Weights of a small GPT-style language model, trained from scratch on English Wikipedia.
Architecture: rotary positions, untied embeddings.
Training: a variant of Adam for these matrices, 7422 steps.
Each number is 128 + 32 x the weight over its row's rms, rounded and kept within 0 to 255. Layers, rows and columns count from 0. Numbers have three digits each. The size before them is the row's rms in percent of the matrix's.

# q: layer 8 attention query, 192x192, rms 0.0567, rows 166-191, columns 48-95
# k: layer 8 attention key, 192x192, rms 0.0572, rows 166-191, columns 48-95
# v: layer 8 attention value, 192x192, rms 0.0526, rows 160-191, columns 48-95
# o: layer 8 attention output (transposed), 192x192, rms 0.0576, rows 160-191, columns 48-95
# up: layer 8 MLP up, 768x192, rms 0.0686, rows 0-70, columns 48-95
# down: layer 8 MLP down (transposed), 768x192, rms 0.0643, rows 0-69, columns 48-95
q166 068:122132169063114132122107166083154135120168121087082104110114123132149133098115113123104119143154194097119162161134141045117110124094130076108148
k166 088:104154130140113139129088186130167097136136137117133128147099143116162109126121112071161118133106089201096116142106093076121144123126142106157122
q167 087:118127113172166098138141114127087153110182128106086091153165099126128143164146073108135118072115103134101125157169146127122128151139109096155087
k167 154:128100116128155097079105099091081159111161136158158070139149110091125175117145120157087122137124176078122165138114153152144072124137088154083115
q168 091:156182138132115129123169116177119100144091136132091115082156135157166165110132152127132116080152145050168140178102091133180138108069147118110180
k168 092:122119146144103169081152139130179153134134081152197069116158134079175169137132168159089208137160111133092135104111144118174151098160095122160144
q169 106:132165095111176138107112106094114161060088169139175184168146147133091103082133099144109110076112096134104080119186106098126108129179184120110107
k169 103:148138109085044110123141118164160170078149146095128120073179147166072133109137103124177154128098101122114106089154110144124159136107155098096136
q170 103:167157185174106101114144122141096133132136147212090174097077108166103088168116119078145143176087148153152111147067132099143118130136139144094135
k170 101:156127065135107112153077091137123148057152151129056133067112114198121101105126214164106202114110133157170103127159123120137051155124142108133150
q171 101:122171158132103101148122067147141127120096084098074176215107177149130114092103071093194162136102110109112105155091134206144115121145129151115109
k171 095:175141126108114112195123127176161058157159122122100127134111110151087162110125097109150120108129169089191096166195176127094160138095131128154111
q172 104:069164134103118150122141135148189149117089165116124150094090131149137137172099125155150154147170112163091114097088127126145150088136108144177105
k172 103:118150109082119151157132151147154100123153176122104140099121112135161074129111210173101208102114185105149084073152102127148151117126131141113157
q173 093:141133069120158093140164107137155136122066133063177092115137131125116104138097170124103136176110112139131148148085113126119123142110078130131121
k173 089:126071064172087173139135077192106151156143121135099106145114117177133102155127186117136115148095153132139169116107113128111127128100171100083130
q174 105:125138181136113156159069126111140126157107132131140185124166147135113119136101129145114179100166127080128105162067124169201154143138106143109136
k174 099:077150116137130122148136155114147174153110117105115105135158143125141129198105144086118166108131185103110103107217124178149136175085091133156060
q175 097:116101177059136096133146113129166178146126112177154140105081123159084087150110216153118182122166128071167101119116141118101109080070116161146096
k175 093:124148165150113077147132095122126172191110157118155125111177128119126094173130156076164159150137206134094160138204089147108102138115080066152153
q176 099:073135064115202109191131141124167139115099101083154146106152148073114125126120152091097184128165138106178110139132142089134126085109133132142176
k176 097:118177102088186124201096186150105100124135091148121122121132116068113131151138087097168119132135130114204107099157135107186150101125132064139125
q177 106:137112107102147146154109124155132106130168098153116188088133135161129118156113146164096183133173123143140149127178103149144175114125128076124079
k177 097:187170145098167128077100106115149116079066129199154152115078107076163146083110127110128150091149183129166131111183075123154149109151058081146098
q178 099:132079187113092193106092149137148166108167218158139159140099083163128126162100114122160143098135121122117098152148073141140167102186099149071144
k178 101:134105148127074188142123125110123130118144157133142121106103156197140123102130168149120158098062170099157114103159138079108135168135143160108079
q179 101:165177167148110112138193085064112132054155143056146127127115132178103128116099060131106077143102166146134160140139130070134100193106141161123105
k179 102:145086138107113136161215147145131184090205129086145107090050145131119138140114158129075101119111108185077154100085105117063149181118136177213103
q180 093:143162111101133125153121184194092126111103182155086102159129073097155074137112116092141151140137144121185183158190148150209102111161107086135105
k180 089:180111167152111135137088078153117129101101100141148162171163186130140073135121092069135151154140080129109114114164172141114103196142098097096118
q181 097:139133149087071096081132185134089161162137117135118071070102156068139125086076132165093060149132178134101083107147180092105131165135126155075169
k181 094:059095158135069106150117127076110078081096156129175076108113201107175132139126161126061139176148123117091139179120121049175147113174105165138125
q182 097:071093149155106110171186046146120128126113148100127129092138162143085101152050154106128117125142147136090133116110077150105181081111119104075128
k182 090:084118173162130188147161135115106119160204118089080099153088135154157090150061183134121117082049151140124156108106116161113122111163146141174157
q183 096:108164076149152137114154106169098139167107115152108127166162159105086162122084150105211131108151131090118107133163116152183098067077117123169175
k183 096:099165109146143192143143149164128142133097095092140128129182082080146065133109132123189085110141137133141083092149106112142111104056114138109163
q184 096:146122119150158064108133145117157151156157128155113054095099128116125150171183127142099160140135152111150128153093152093074095112122117141133146
k184 093:105119125158140083143156123141113062143104053156113110134138103119117129120123110201128104188143091170086139111086126130126090152123187146094137
q185 108:058106079116090117119181187155017137113107142113143151165187138091122124143114110148128177121151134165131168118169114157151163054109127112145131
k185 104:115136108071165189170126186142089109078121143111186162178167151058096146131128104080172110135145124155161127101171099146136162089137090083108157
q186 100:126144126152152163111097119108087102135155149071133062154153089143153069154167136123125084137131140117106084083163085097069154113102114129130177
k186 094:123097142114091147171115127118097134160139203174132099128094143153094157157157145139112099103084152071060155114095063112176131143110135136081128
q187 100:126164143145153082109153129136129136097146081157109127138087102105161136137133138161115123112152167165147156136093165116115129140104155115180167
k187 099:171197168146128085119136084100111117129108144155125171134084099145149208141124154083142119114130131155153140152133079115165119086127197109137154
q188 095:114172130091151109183135107161091110091077122143096096146163102143161109114108113092135137141126082092155137097140085204108146109164154151121104
k188 091:160109071138154129138136188130125090101145110121099120095118124159152132108174096046106096104096166067141127110132109086090091093124131162169111
q189 104:133154068124120122097149112143081152053087103245137188124125101087104098146119131129174164154181144140169140138094083164153132097112156080078140
k189 101:124091146122120138152124189166146194081107074105114166088121081113128115108118139068166202148152092167160139120163078122133103132120102109160153
q190 099:120127158123083146130132138048179139141078138122150103138127177151104148139129174126122101128158098078053142145126121174090150084119118109119113
k190 096:079159126122069160127111133093136135125140109131151139115130132142175100085088178193088127156128164109140107157147141145113111109155141130134136
q191 099:165220141137158060078146170133168193192125093157119114124115067093149107133181086162159201150112151090132189092082176143147127116099094104122137
k191 091:166151095117133069125082147104153081119089032167071186097137098093089119093206080109099160116152120123080116089157142132174093180118135151121155
v160 111:111072099105121108112101142169166132159138177166142144090140114080198104152156122121143168141125115090092115142129094154114150124073100166132057
o160 116:133119042121130112191164092128165157111100095111136090146102117153102118173137126106127143097137144129216081133186187082118078136141178141137108
v161 093:104131145086069092115106112106125150146096088129148097120108145139106166121115199084176109082134138092141118153104118136160116102126130125108140
o161 091:058144063140148131139117155111122137102144183107149157145144116191135046128158159203131154156070131136114136177132089130067158082130140119087100
v162 101:107194142072142087132136128146105134111119160212146135097075155108092136136139160170136083099116074157157119036143140172114136133104140140069064
o162 103:114124094133129145077065069054177123153119159067153149150130104105119105172100118093162132172160118147089147110132124104147155170155114088146141
v163 095:087136153145117167122107129133084112110120097155150135107132138200100133134109112146132157106164157112068144094153168136130153110170169138132098
o163 100:093139040139131064196155122101112113156183140079062101145101085081136153085169102096126144121078145139144075119135033144119109119104079113100142
v164 093:152071149158132176135160072173170160071132157130140123113110101150156121134103155202127156161188170174126122084202111118100106149199082082143090
o164 098:129187128067068150133168122117128094143081054108135116158162165147123167083117156108141063108108087088127141132114114109088133156115176125125149
v165 098:117008081190128152114140159121123157108147111066115132109158134157159122151128087202122158187132133151178106170211153078071090132117169131119130
o165 096:098167114126173123140224123173110105133092124175070137102185131099173220060135083084201117103124100095147212115108099143114153104156092049123117
v166 100:119078064177122160111119147133129099164090159195125090156116143147125089136175141222129096134119142133158104111166094140090120152176090107129100
o166 105:167143129111082105138131111159131114116069070051162136162168143112165158101120094121182068096166114161110160136141109077171141140182134152130108
v167 089:163093126096108084138190141090122140101144167101110116092122155110169123090154136129103183112107119117176098144068045083126144084134120163155126
o167 087:068115141154121113143100226126162116106137115155150111137177142123078140141099193138109088141114135150155171211090221128089109148135091134168126
v168 099:156163142100108175170187114122094070101159097109162093108124101130135148106081114134245125097115121141186133102104084114149159168106104139146148
o168 099:114075164120119165047070097135172134153138106176159176128126169163115161125131147129098175151161106148093136114093193161110113121066153113208172
v169 092:116081162145065113119123181199103109117119162094130051089146072156162123098173121178143163141178116111130107149126174094093160131072143107093111
o169 090:152161126136139179129167113113157127166136117116094176120104155124181095109143122051103077097190152177127125129127144101083137135129142120113176
v170 104:128130139072104125161109142096116077105138127141116223146111153150080146081130121113123168120106105115073094255089077117144134103135149223141126
o170 105:120113128155127127145117160100180156127156127116150080134139092086099092163132134168116211102120131165163154063155138129157136141067084144154108
v171 090:133057089168104112130137172162122099141120141178105145129180187150115138098113132169124076184097148110159150163132175138214161094184155100106106
o171 088:171153129089112127161133108078118127119116106173148114089070097196161106113147126142118179132141198146117099112120141133051044100120104134143205
v172 100:103115185145083179102148095138100180118152061151132124129167109107121122132178164130137173141179119153146160014151202159110089125184082087166136
o172 106:097155138110133105126135158117135131168139121085088142124092141125119112060114067090129112090065163121088129121138114129063170133128160105104111
v173 092:127147111077077151102142163100093161132139166072179161090109156123084135097140191091140118116161116102120099088106128053132139097091104141187103
o173 093:071122132158192089207139130129145099106097184091047113132129136198100116187109148092130199114119126122146143136087126162142150096127131099119125
v174 101:146143131104128130122101137129125156102136140200170174164133164136162115138101155131133043201122131085160145183066092148189149113128103167088119
o174 103:192148179113126091102104136099118114132123140107107125117204100140073161136111189124095205128109105155130115107162183136115154114082092128204065
v175 095:105150065101088145138130091088159070136135070084132129131175122140136078142160198144187152146115146153125147117123140160114099144130149114115171
o175 098:106108155119152082106160205115110106149163117169063132142105086176114138078093123144171144121113140051075149062073054115143107148177105083103101
v176 096:156191105174155131130132125159174131147133100136077136185149117121034142151143141136132178055134149134193158168136163151140102101099115121131113
o176 097:134121214161094078051103133110092121169114181163109080121134160150146160075188097142137108156126085142063115136128116103143078091182099169125168
v177 100:105106179090143142209122126123085160101138151112115078107162158114175105122143171112079165089130084108069092187119115060120116081118145146158122
o177 100:073175091122109116169153141102118167130151166080049191134110076139141092150131143123072150098114118118171130149144080137135133136120164065086094
v178 094:136144128120177111137118100131155102183110201078114099117142134116148137137124137169148122156142114111095095125197112120140113132044149128124136
o178 094:050106057065114115190203097171095144073146079130105082142099100114146149123101105150147085094092122107130099137122128109139129109132101073160160
v179 089:157140105149113116210170139146117087204165142139148151118100133106078151136157164155089075111119161110078149129124151167127156178093145123110099
o179 088:053124163089113118111079093107095143139122146101125073124100095155181160147115067092125105117134080151052092141147130096165104084197136148178194
v180 093:104191145150117085085118153085156172113108094106184120071112145169174151117113178122124097124170120093179112108137173116128148066153172138141084
o180 094:209115100096145124161151161091095084098173134152137123176180099120097167155173110137106127180070127134135166164091110140121112156070096056075123
v181 085:108104103084156140144145112160108127089110151111076066138133096137097133149137103122161077096104182134125154095145166116126127121170168094076166
o181 090:089123161144147130099145129095164167154108126135088200092104123107148084095114088163125131175146137131106091107105075162063151147131101089145092
v182 099:148077128130223117064128081132135102137151161102160154156142082142131143111110055127144166092118152154111128097168109127115120094122135136190119
o182 097:043185128151129153134177130159135152161083141097162107117170164133112133081095099123083136095149145147177129133126142142155109185122162123123165
v183 093:155136121150144133100136098150167124153152089070155149114160128169150126133134102181164092082155125161094092072162070172126114168159091086123109
o183 092:146114158115098079101136134099099122184083073148197122112125145160148178089109111076124111197124147129127162149094181097126159121102152160141172
v184 099:127187123083117059141143157104142127179191183132136138128130109100188098068133236095087155131091098113074108141047166076156103124093119159168130
o184 105:101145153147145144106091181093120157114085154114061100143133104181135086193152126163115123157135148121117122137129121092177110157218118115127127
v185 094:171158141093166060132125055200152094097129102084087115187111134124087128104107133107101076095126120103146093144087081064113119150132122111145122
o185 095:088148157169147090133110161128084145119148152150139141129087125116119153158129068142158089156132096164118124139116160146141150150100124197162131
v186 092:147147167106160142070163194151103166153113145121121100074142099117118146118117106129099116099128135170113175154149158106143158114175136074157200
o186 096:103184131117144113157100060099185086132127087120091111104153152188217113125163117145081119131163194055055129133082079107098090136149108136089107
v187 093:127104148131085118255060132167120110179193179084145176098145116091095142088152125032083138139103139146114173140115140131085136148068110125110163
o187 096:138075156126126061112178177132074173122178111164084104116031129100154096174110092112113155096176133184147071131126145117133095079109142061096092
v188 088:114088089102117152081147153073076147123086190176148124129161113119152137109126075066128096114104114171144161191156184135154164160099131131102129
o188 091:205151120139176110137094090148096143188151132159112102087132159133155098156185168110067130089151091099108160130135135085150062092146104154117114
v189 096:126057135119180165167048116129150154135103136103115136127098095179169144163108124132177172125069121103149092184172162158119131098130154115095099
o189 100:117118097084076104192211092174140138080058142152164092161143137132141131106152095097150089143097142135147111078137157117122066145068101149136171
v190 096:124177117138086140100087145116131119160142081120129094159150127154102148086133119167120209110132116176158209161118154157080083136162135111129159
o190 101:110166194143114141107125167098093107082130128139091176112130163081120044077125151147145103111129143105107155127080059142167120104170071109075165
v191 085:138108086159104108148119100159103087117148112127091071132166101183093166144121123169065132178107123131081107096155137101078148189151109106070113
o191 083:101203093048173148117174168158139147106103096145143158129137097109128108127108167147156151132148134088134123072151128109162079124119143138197165
up0 101:109118144134086099147110095131110122096178153099181113191178104082134111118168145076172148139094188118138114182141122093163145159133103156127060
down0 099:161173101067130112229131082161143190066087136157083166165089101126177171151156106110106207180120145128119145105118109132095118158111121124122096
up1 094:129114065126121161111070123135150154118147147112090036165099169123133119125111134162191105150061169130151154141134023096028106090169106123116138
down1 091:093148148158119096148149129094114121114101190150144168141144110123127147091102104100119111118178090121120069155160224128162152163110177148166114
up2 093:159154152103095126153200078135119144124144147089110117084179157061039117137132141101159110130059093101110113178103129141135134159132131126102166
down2 087:190135132086115136131087157124129114108135092116173217136085124142162133157122106190145138144078122155083083119123142102151162165144107142172118
up3 108:119138110120100153098146136103095086121109154144154143167127126117079136178117141108128100119111182119148117149136087083113098118086098140142087
down3 106:058138152109126134069148225186205166198095089161090129171082140128124150114210070152106120191120108112089133071125121073102163149125133110153186
up4 092:137069117153095155085148071126117117104119167116202093126145098095112158046130104093118122133141131085071128170112134165104125139201095151154109
down4 094:085146200110109147130055137157144100143130144157169128091100122220147110109121120120116131137163188142104082090142075123185160168113111091156125
up5 103:165153069072057166104100063112144165096202130123114103117128143127128121153142127171126089175142150133049108225161103134117123132125081165103191
down5 107:101159162126157110091103168106147170154147104093151138154092066185133162167134098120123121122169146179185038109157112177131144103129161082141146
up6 096:132151127142139077165098159129196180059188123156148176166152132190161168122159124113152059097106142101103115113202106169136092072119136098137120
down6 093:067153202170112124140130102132096097129134143174101133149088137145167078145097115142143135124154112078146135197146179114109148151106099090152181
up7 104:111118085122054145118170131149164138116143113139156151102059139075074089148162088147068130111128188099151169128126116139164163101181094157132097
down7 101:154166121132160153152176095168191109123090121171132103153107170201065100118147140169095072169135161151094091150131096097185146087183154159118140
up8 101:125152175139130133140125160137095148107119154129125130154095145094149125157068145144083077162070112069092100148072175121179116144129138130061156
down8 096:115086103098134201148149140133101125172131149126102107135158130142175146153139148104108086101208111147137106108109085118181130093086131130127147
up9 089:112106161155152106052100037146140096151112207176127116143094083080132138182152107102096128150063164153111136136111137122138143107155160131105167
down9 089:128112128118114187175162211080115108061147121089111162102125136135138118053130137179121116119162113112130140106124112151181095129082117127139121
up10 097:128091118146072140106094152156154123154129191086116108066181077122151144151154120160111080090133135064131159127112141125141098119090154122131135
down10 093:145100123152163095150144127110149167103121050174103166166092076103133157130100125119100133168126121157153158194121130124145104068136158116089184
up11 103:136101077096121074158103128116063181165153138068128144163163149111109108148160104129117099096097202129134121098157098083132094145135137115097093
down11 105:044143159112043152151174119070105102083136088168177123163140153089135163120139124101221122133113106073118183207120094135134113151108107119132165
up12 096:151114143077107131086155118146081163089182162142155126074126137161206162126139076127148088079126162073139129150117083137174157154081132122119188
down12 096:181115045156177078095170126205100181160153118070106120161073137168124091152203145106096160098143133140065126088168128164141120124130132143186115
up13 096:114117071123122143126136124149050126128138105082177098094135127103127165112074183125070083142085107140097131141124113108103086076162145154132136
down13 091:029129124133114176146088153123134124150130151155116201130134108068187099119146122128147181195174139107159085186113149122158149125136119122115146
up14 099:129114118175132107113177079106084154129105129128120130110088155169156095139155152102117112103077098136142072175181077107146124178126123141125157
down14 093:220145121082119148140137149174164129157129113143114120120091134102061093111103119183082132152078165150132153124143152118095163143100117125134131
up15 092:163110135102156129126080094141124221120161167179153102181156096108108124075085130053147192075079188096143095084151138122122115139111114154118097
down15 089:117137124133067108131159134110149036152118139101165185116143080103147118127119098115127105157147096162197125154160118164095051160148137136136117
up16 099:112097165046117131049120120125141142127097137103095122120115133145122103204136099110131186167128158071125158163132117144148130145122157095156083
down16 106:088138079168122139153153100150127140089198120091096140111142174138126132139048100159163125105141148111160100098106084150147127118140172124121137
up17 097:120190125134182144170105130109140112091113181140128088101085121183089154049136157114078139134099134152168157126100103109117147159111110127115105
down17 096:122112102178091152140137134105141129139086143121094090110119151126070103161158124187164123105120181151179106141125168163088124130135096144147145
up18 108:124137108140115114122126129104150130108136128114164056164111138094128107138064112088120072104122162168108120096106138079121139111156152122127112
down18 104:148160122112150123152136137103177099136151156159081111125174103094200100096089137122108191097148089116181131142120134139144098128117119094084120
up19 097:101103087142158052090157130132137129115183158098139132154134094154169130097159160106086094201097131106144139091099119141186158120173102115117148
down19 092:112172138203131121155100084113151107059101166169191122108112073117114141143130070119175116084144090102182124157131133099132100153125118162149151
up20 106:122105067149155152127199110147099136182077120134144128123104120110136110128178122112151142150120172150119169151153072117172128151069118103053114
down20 108:018175124091070142177120154098124210168086066165113134089151128154133107112158152119106152056129151142098087090126121175146127121091120144130125
up21 088:072142123066120126093128138114158122098137093086142158119161178116159130149097150113113121150184160126179149131117118118167115193128086130105128
down21 088:207118144163137121139129137103110090152107150152170124098221088167108141090146130128121141139143044149125051125136099100111152118178162078098145
up22 103:125194157143159177077091118096204146105096103090137109122126119104062145126115145113119085071114213143113140202122141149190156104176133126107163
down22 105:139111139094086121077136127182123082081122128132113083145141107077132183147065125140162113099158188119127155146134154145173125094160157093097171
up23 097:117125073133155112150156097140092119154154149120131159129165179137073143100117163136092167110117114152047097131209107145118146091140142099129054
down23 093:158159155077159135056103113130178124140123117158154148130086117099099099096119108097132141184172138120095140114096100115139156165161097126088191
up24 114:095146153181078148110131074104061138136084137142162135137133106123119158137123137144129137159143121115138154172136116111093153114162065134118164
down24 119:138196102110115166100145166106102140065125076140152068142121079143111135142134121133092082119131096083171132066178093171126107139064118115135113
up25 103:110158121181118109140106118116086150081136111193113096114130177148132145115147090129112162149103092114163146103150079085161120074195129147121147
down25 099:126129214179107135112184104126141109147128169097135090156115107146129103077168073106122101117205081123136096122106141157127117146085175126025170
up26 107:099085090125148109077104141113081164157175176176177165102124131082153178149135102115094169130177176123033170108130092127130149115174148107104091
down26 109:088111158171131107108096195107175104106145113129089131088095063116138075110069131137094123135128101139055113108084168158086122121154082154207118
up27 099:152134085129117161097182133140121146086152196136151147081147126143130174163142168136149193095119125174159216151116073139107140061101142176115176
down27 100:108196144111171125106035094137168139152070139060128139175130140135161098138156093124081101145178150123134053087094192145171128183151116130097120
up28 097:123078155174094141138129145082154140210169099106151096137116157134148108141086124166155118103161113061140117197173114151137146080144130145078130
down28 100:088164108099139156130122189113139131099102151117079105181127084136115137147145092165078237136092164104164149136134097116126157124163090091190138
up29 108:156171101154159142138130119125132075116136105122169141162118140104134157133126181105098120169109119122108113108124143118172123133180113150126162
down29 107:139151165139118130098126099160140135071080183173111128191155124080139136148134113142110154134179127178143117166103116220114126136153158154135118
up30 101:099166065096113140119144098113100145145140194131155114124198165127096121129113144124139134149102119137141131159123109123174147205079094137095170
down30 101:101153172089077122193108102097102148139130072122192132164144097136136106111130088138090138141124115129140124176106142136140132139082070218122119
up31 093:132106133134110188079177056116115119159123076065122125131106124121095098147100202152131185080114127043136150087126165147168134138106142150076089
down31 095:141141152128163112124145170068120165079130105165139214137145153110148148153123095147107058190132112093072047154073079109113125166132116148149193
up32 104:126098108125114112084147137076189072122166145148141107146166136102131097092154118091078205115141061148122157166105118133154087173141119138133124
down32 101:156143188110147088162112139111195132088086192119127103142171110145116124123101068164088141146119106158109132117123070120176125155163095118117142
up33 108:093118055159145110164070092098144111144178128081109136166152094132108098085077087155129103104134145153152124127128125128187100170126080081129050
down33 098:132143154191146146100105107111137096161069142186141101163106158064113115116109151177116117177134095169135139159115148130151137120148168137109150
up34 094:149104095122130164106136149142143141125168114117102137096045156132118152093121121112099156109166124110204146080139139146147142087089126120101190
down34 098:104177148155143107104143142125150153121041128099102073125168149172135101121133139133087149128131166101111193122142058092144180151118124054104148
up35 102:111063174140112105110127129113122125140172166154140151098104160064116087079106131122160140198130101194165176165132098112090162120069121149094161
down35 105:048106121095139071138182143149134137113086073174180167133160126135171089131134173146108124156123118087137137150155136087118113115120101095184143
up36 097:123129139129113127112175144167163137099129140098165102110163087108120146107120140176112174119098175154120133149081096141136095143148087095130184
down36 093:162092164116099078136112145144101117124124135119120156158121112140144094140106125103110123162182163088097108132157156076123131151123187168128107
up37 107:126144087068110096128090110123123108120095098145168163156099147133069134100108191147122080110096132132069105148119096126154092137124149119156135
down37 112:126131170098133097107132176139142133042163106101175109129122123131092085129075110174157165094116090098103094137148149105110138077128151099115142
up38 098:124192148136120133123083129014133100095117145134153108174090079152118071108170115142085109111126141135153140125110139134106122185079145136145138
down38 091:160064103145110126118178112201106117184127125154100116096137136107141164158123141131173163142154085141131143177154094148129115072142145110107160
up39 098:114151116093120122164167145113149076089145115112132078133117111126189145118114143100114085143103134117077156126066142117142140155142065170196068
down39 096:022143100116129175143107159102117135197083182178110105153156114127106116162144106157148118142112101123117091171141126100138185139138183182134127
up40 106:116152144164177142137173117092205135074123158153095134055127116106129175121153123135046109074198189119103123139135137065108133146091119202107132
down40 106:170138126096131110136088133090103073136078193160152153134151149082124137138129128152138118133108120140155151136137113094156090103143116155081177
up41 095:130096109070125143162142149121167171132121129168139110141125160123108109103112115097136152127097171090150125128113126142105100195120129176163142
down41 094:077107120160140118089121148124098123117130123176157101151077114108207110172138122131138116118144197163122124126108093128119153100144124121167122
up42 097:113105063131170086137130139128155147114127108089159138094211053130124212090095121157113185129136147113045115106093158089086101124131079127132103
down42 098:108192148089115176107167118101101102162158140146159118084104168115111145122138111199171176073133076110133163166089065105087177080072140154162135
up43 102:125047114139155151123150135160088174137140127122167131131163145084096178127110162105109157172105129104118142139141074127133110128159090096077086
down43 101:143087115141156136092189113127083129157118127089178121134139111111180037144185154124172104165137150122126116096127146142099098069160195119138145
up44 096:111134142136108103162112098123181095058106159128151053150096164119053135119153109099166140153075137148161200158131112087142101065141129125089190
down44 098:043096135215134102142135085136142177104117168113092149139104160113174156135140160066115139151131145167068140099132166111161065115170098120112161
up45 097:128136114153095152109142182121157108119166080144122061074188112081076074102135129205079136134091177095168132133133128131117080150181135090080179
down45 098:157121116160112064166150146117146116112116209139125122177085097115116145134107137111138043143164140149107144108118189141196114140131158173112103
up46 096:109058137139111180147134081137180134141147082108170142143130146061129102123144104126139160221105149134117190139104135099184093121081120166150176
down46 091:070145067130097134151111154119183158076170152171110109099141179094127139105070129084080121047150148099117125171115098139129188138108107098128067
up47 099:128196110119098157065145102113098093173147159112134223167114129153118132100128162169151144130088085125113133168127103112089154143135090166105108
down47 102:158111123127098090123151146089118185145093092133151124137082117108132145080111047132116129109142162170161169088169149133072142113110192073153112
up48 090:048084120160065131121146137068149167129109148136177130086179153117191117099106159150095152125121116119163142146151040125137117175142075128082113
down48 090:140132189157161100103134154130205136121083110150109145130031097174107155112169075134178076142129099089102144135150136113105163097097176096163151
up49 100:152141085112211125105146087024119126126196101109179146078111127122130127126148135135160119145172171112141136133109158175144067091141155082179142
down49 099:179133132126192106119160201166085140099104131112175142111101147159130103124158123119174120161158102123062083124139192113198123074164113116128144
up50 103:129078148072151115101131106103112118162162149070130107136176096102108137140103165157150089158082133140094147076147065149148082151140117112124135
down50 104:094128072133144088138150108167126182108118132169134120137093092175119091125112123065166112135099083108112198174173159135128151114160149127087165
up51 099:133152083101138178118132089124100142088116120146158117088174077085112177104152105119170118120136130159090166099148127114192153156140115116118148
down51 102:119126106086120105152107111051118117182080137121111138131137146164122107095195140129179114104143099105108094113177173103130141117158122098168106
up52 097:093121082158166136166183071073142095127169139115127146072163154062110131100108161095143149070095169140112107089133143163131135144143081070105095
down52 097:241132146133148128064151127131098088091122160129069113126148059094149197129130106132132114128143076135120115135107142128169091118131104201106164
up53 104:108180105162140169131095139142108092081127175130165116134137127137135103136135066138172183074120142108122124135093068213180149118176097082147024
down53 106:075083157131119093157121124054073092155138147141123105143138111113127182141186074160168149072091104170136176140121172115152172084077127101151125
up54 102:107145153135100104123148142123086153113136139150146084172195084173154177116131107127155105133130128089140138130133134172111105150105095167106053
down54 100:075132154134187113177117072106150117094115165147131178060152165122113156149140155172107116173091144156121113176132106059090115147146115047103119
up55 091:141103098100101142089102101138130101160149120070088153149060117084096126133125168138142143129145152103145112093101121162095116124108101154148203
down55 092:109140124081130083165142163101108093113127174131124166133161123120192153145140107186155168131086069112157095141162113116117145136084117111120140
up56 098:127143141108095144063117082168135144140118177027091107086152106145110167125100154108141091120128130096133125172160132063175101107186151139132175
down56 090:124111142153184124193083189139146110076137138151137095171093093112126154127191109145111146187164150161110161110096094173088106156080102134160134
up57 095:122143129140159098126123130111157173189154157084168131148088089132171074142139109144095165140050117122150098105105134119133125156117110172171174
down57 100:160127134103111124135075110108118101041109116124117124112177154137124143082153159109174165124174130147130182137131090181044130097150109109092079
up58 100:092134133113135067138158162126120213101163157134135139078227158076103107127167135142108155060187145102091114143164082137096141163161103131092084
down58 097:129056104134155145145122151132141064089119129144156060115059133142167115149126130149107140131027163147154151068140119132131140100135086100091169
up59 100:144138147105130106111183103050092180188133116131188167130083155110128096096127092199101145138189145157114156124114122168117107161134149159163117
down59 103:122179127151054083152076116140145113160163142093173140171143148104117117103107146125156113122115097059183102213130118059135120124127208139106165
up60 090:153149134138163163111126140169157143112145086098102144064117109110172176081177131154097143091148103137171204155104119132160109117199094129092137
down60 087:078150111074111152093143118153131143159130168111119134149126182170081104145072092150131083142137168205083108105140102142124071142096138126106075
up61 089:062123044101145099140101084087149197079081168139175160167156111126058165139127104161100115151076153197129123127186110158120141099173132139139043
down61 084:186154146137166157110111148113115139126200109107149147117071137082157121140127093116078102106124116085164134101118122129101131145089102127158140
up62 099:105097108134128128138118153141138187108193142093190143075194097139159149153137113146159165177156157168135097175150099115106143116156049132082102
down62 098:094179150139154104135184058176151101119155119176199151146106176148123184135153083163167143097112124137136097121092111160109153079117127102099072
up63 104:104115127118123207205133132081144124150111153122161131107117105177158164158086178165066172149107161108164119171126071079132108148125112121116133
down63 104:142122162128129159145120152156122113155142115136101136149077177098171129142197127112197147073140182114114119132143083073129111112140143122148136
up64 098:135130130131151120172098108129101115051114092147137060142158135129108117044082128122107114133097084122116180121071074170080102100191108095143060
down64 083:086148135127152166127164155083156128119112104143096114126127122125123097037114151155118181150081130144158107121095161171124120152125120140117093
up65 104:107114140151125169120140163138142147101120128111150118174133156132165106159071124167077118146138144174155063145091107079165144117172105137067152
down65 104:192126140135168168118100145145153151043087124152147113151157136114124075130138098156097102083135128079132176153105150078142138088146164102111107
up66 096:084068091098163174167128192111144141156180166124106130060179140115170114135096163145072113161122126152151142087143090103145111129160102169152111
down66 091:226143153145167080101121120147159101134121125114179152137102128102104147130143093132111151129085186093120164152113113143114191106114163168119109
up67 096:040108094141186148137174077101114097141123159131100165147140168103144180167101155163100102094118120138127123100106111163141124128224104157121094
down67 096:171166158126099082075165136134168141115092150130191157114103130165138139170152146139126110101078146131087139083114151122094060152114150134105158
up68 097:093145128170156121114136096098107151140184113163086077117110148120127161095107149103098080122068142142050110121096103177152094094149109105118111
down68 093:154125154110127140131113140120125124113111118110110167100210122147120131044140073107142082124099154159117136124135133127125142124087183137099171
up69 106:072074132110152121108101122143144136077209211122150214111142172124083163134047150154123122104187120132074161094168054173156086148163166162129092
down69 103:099087087139160121176103209132141125132155085081162105111096164060167124148209114119085143124138099157104119097123151070113114088162080182147128
up70 097:128167044111101163080135140099134102176173180121142073073111183094110163172146139159110140150112131172137085140129082145162100144172085133101085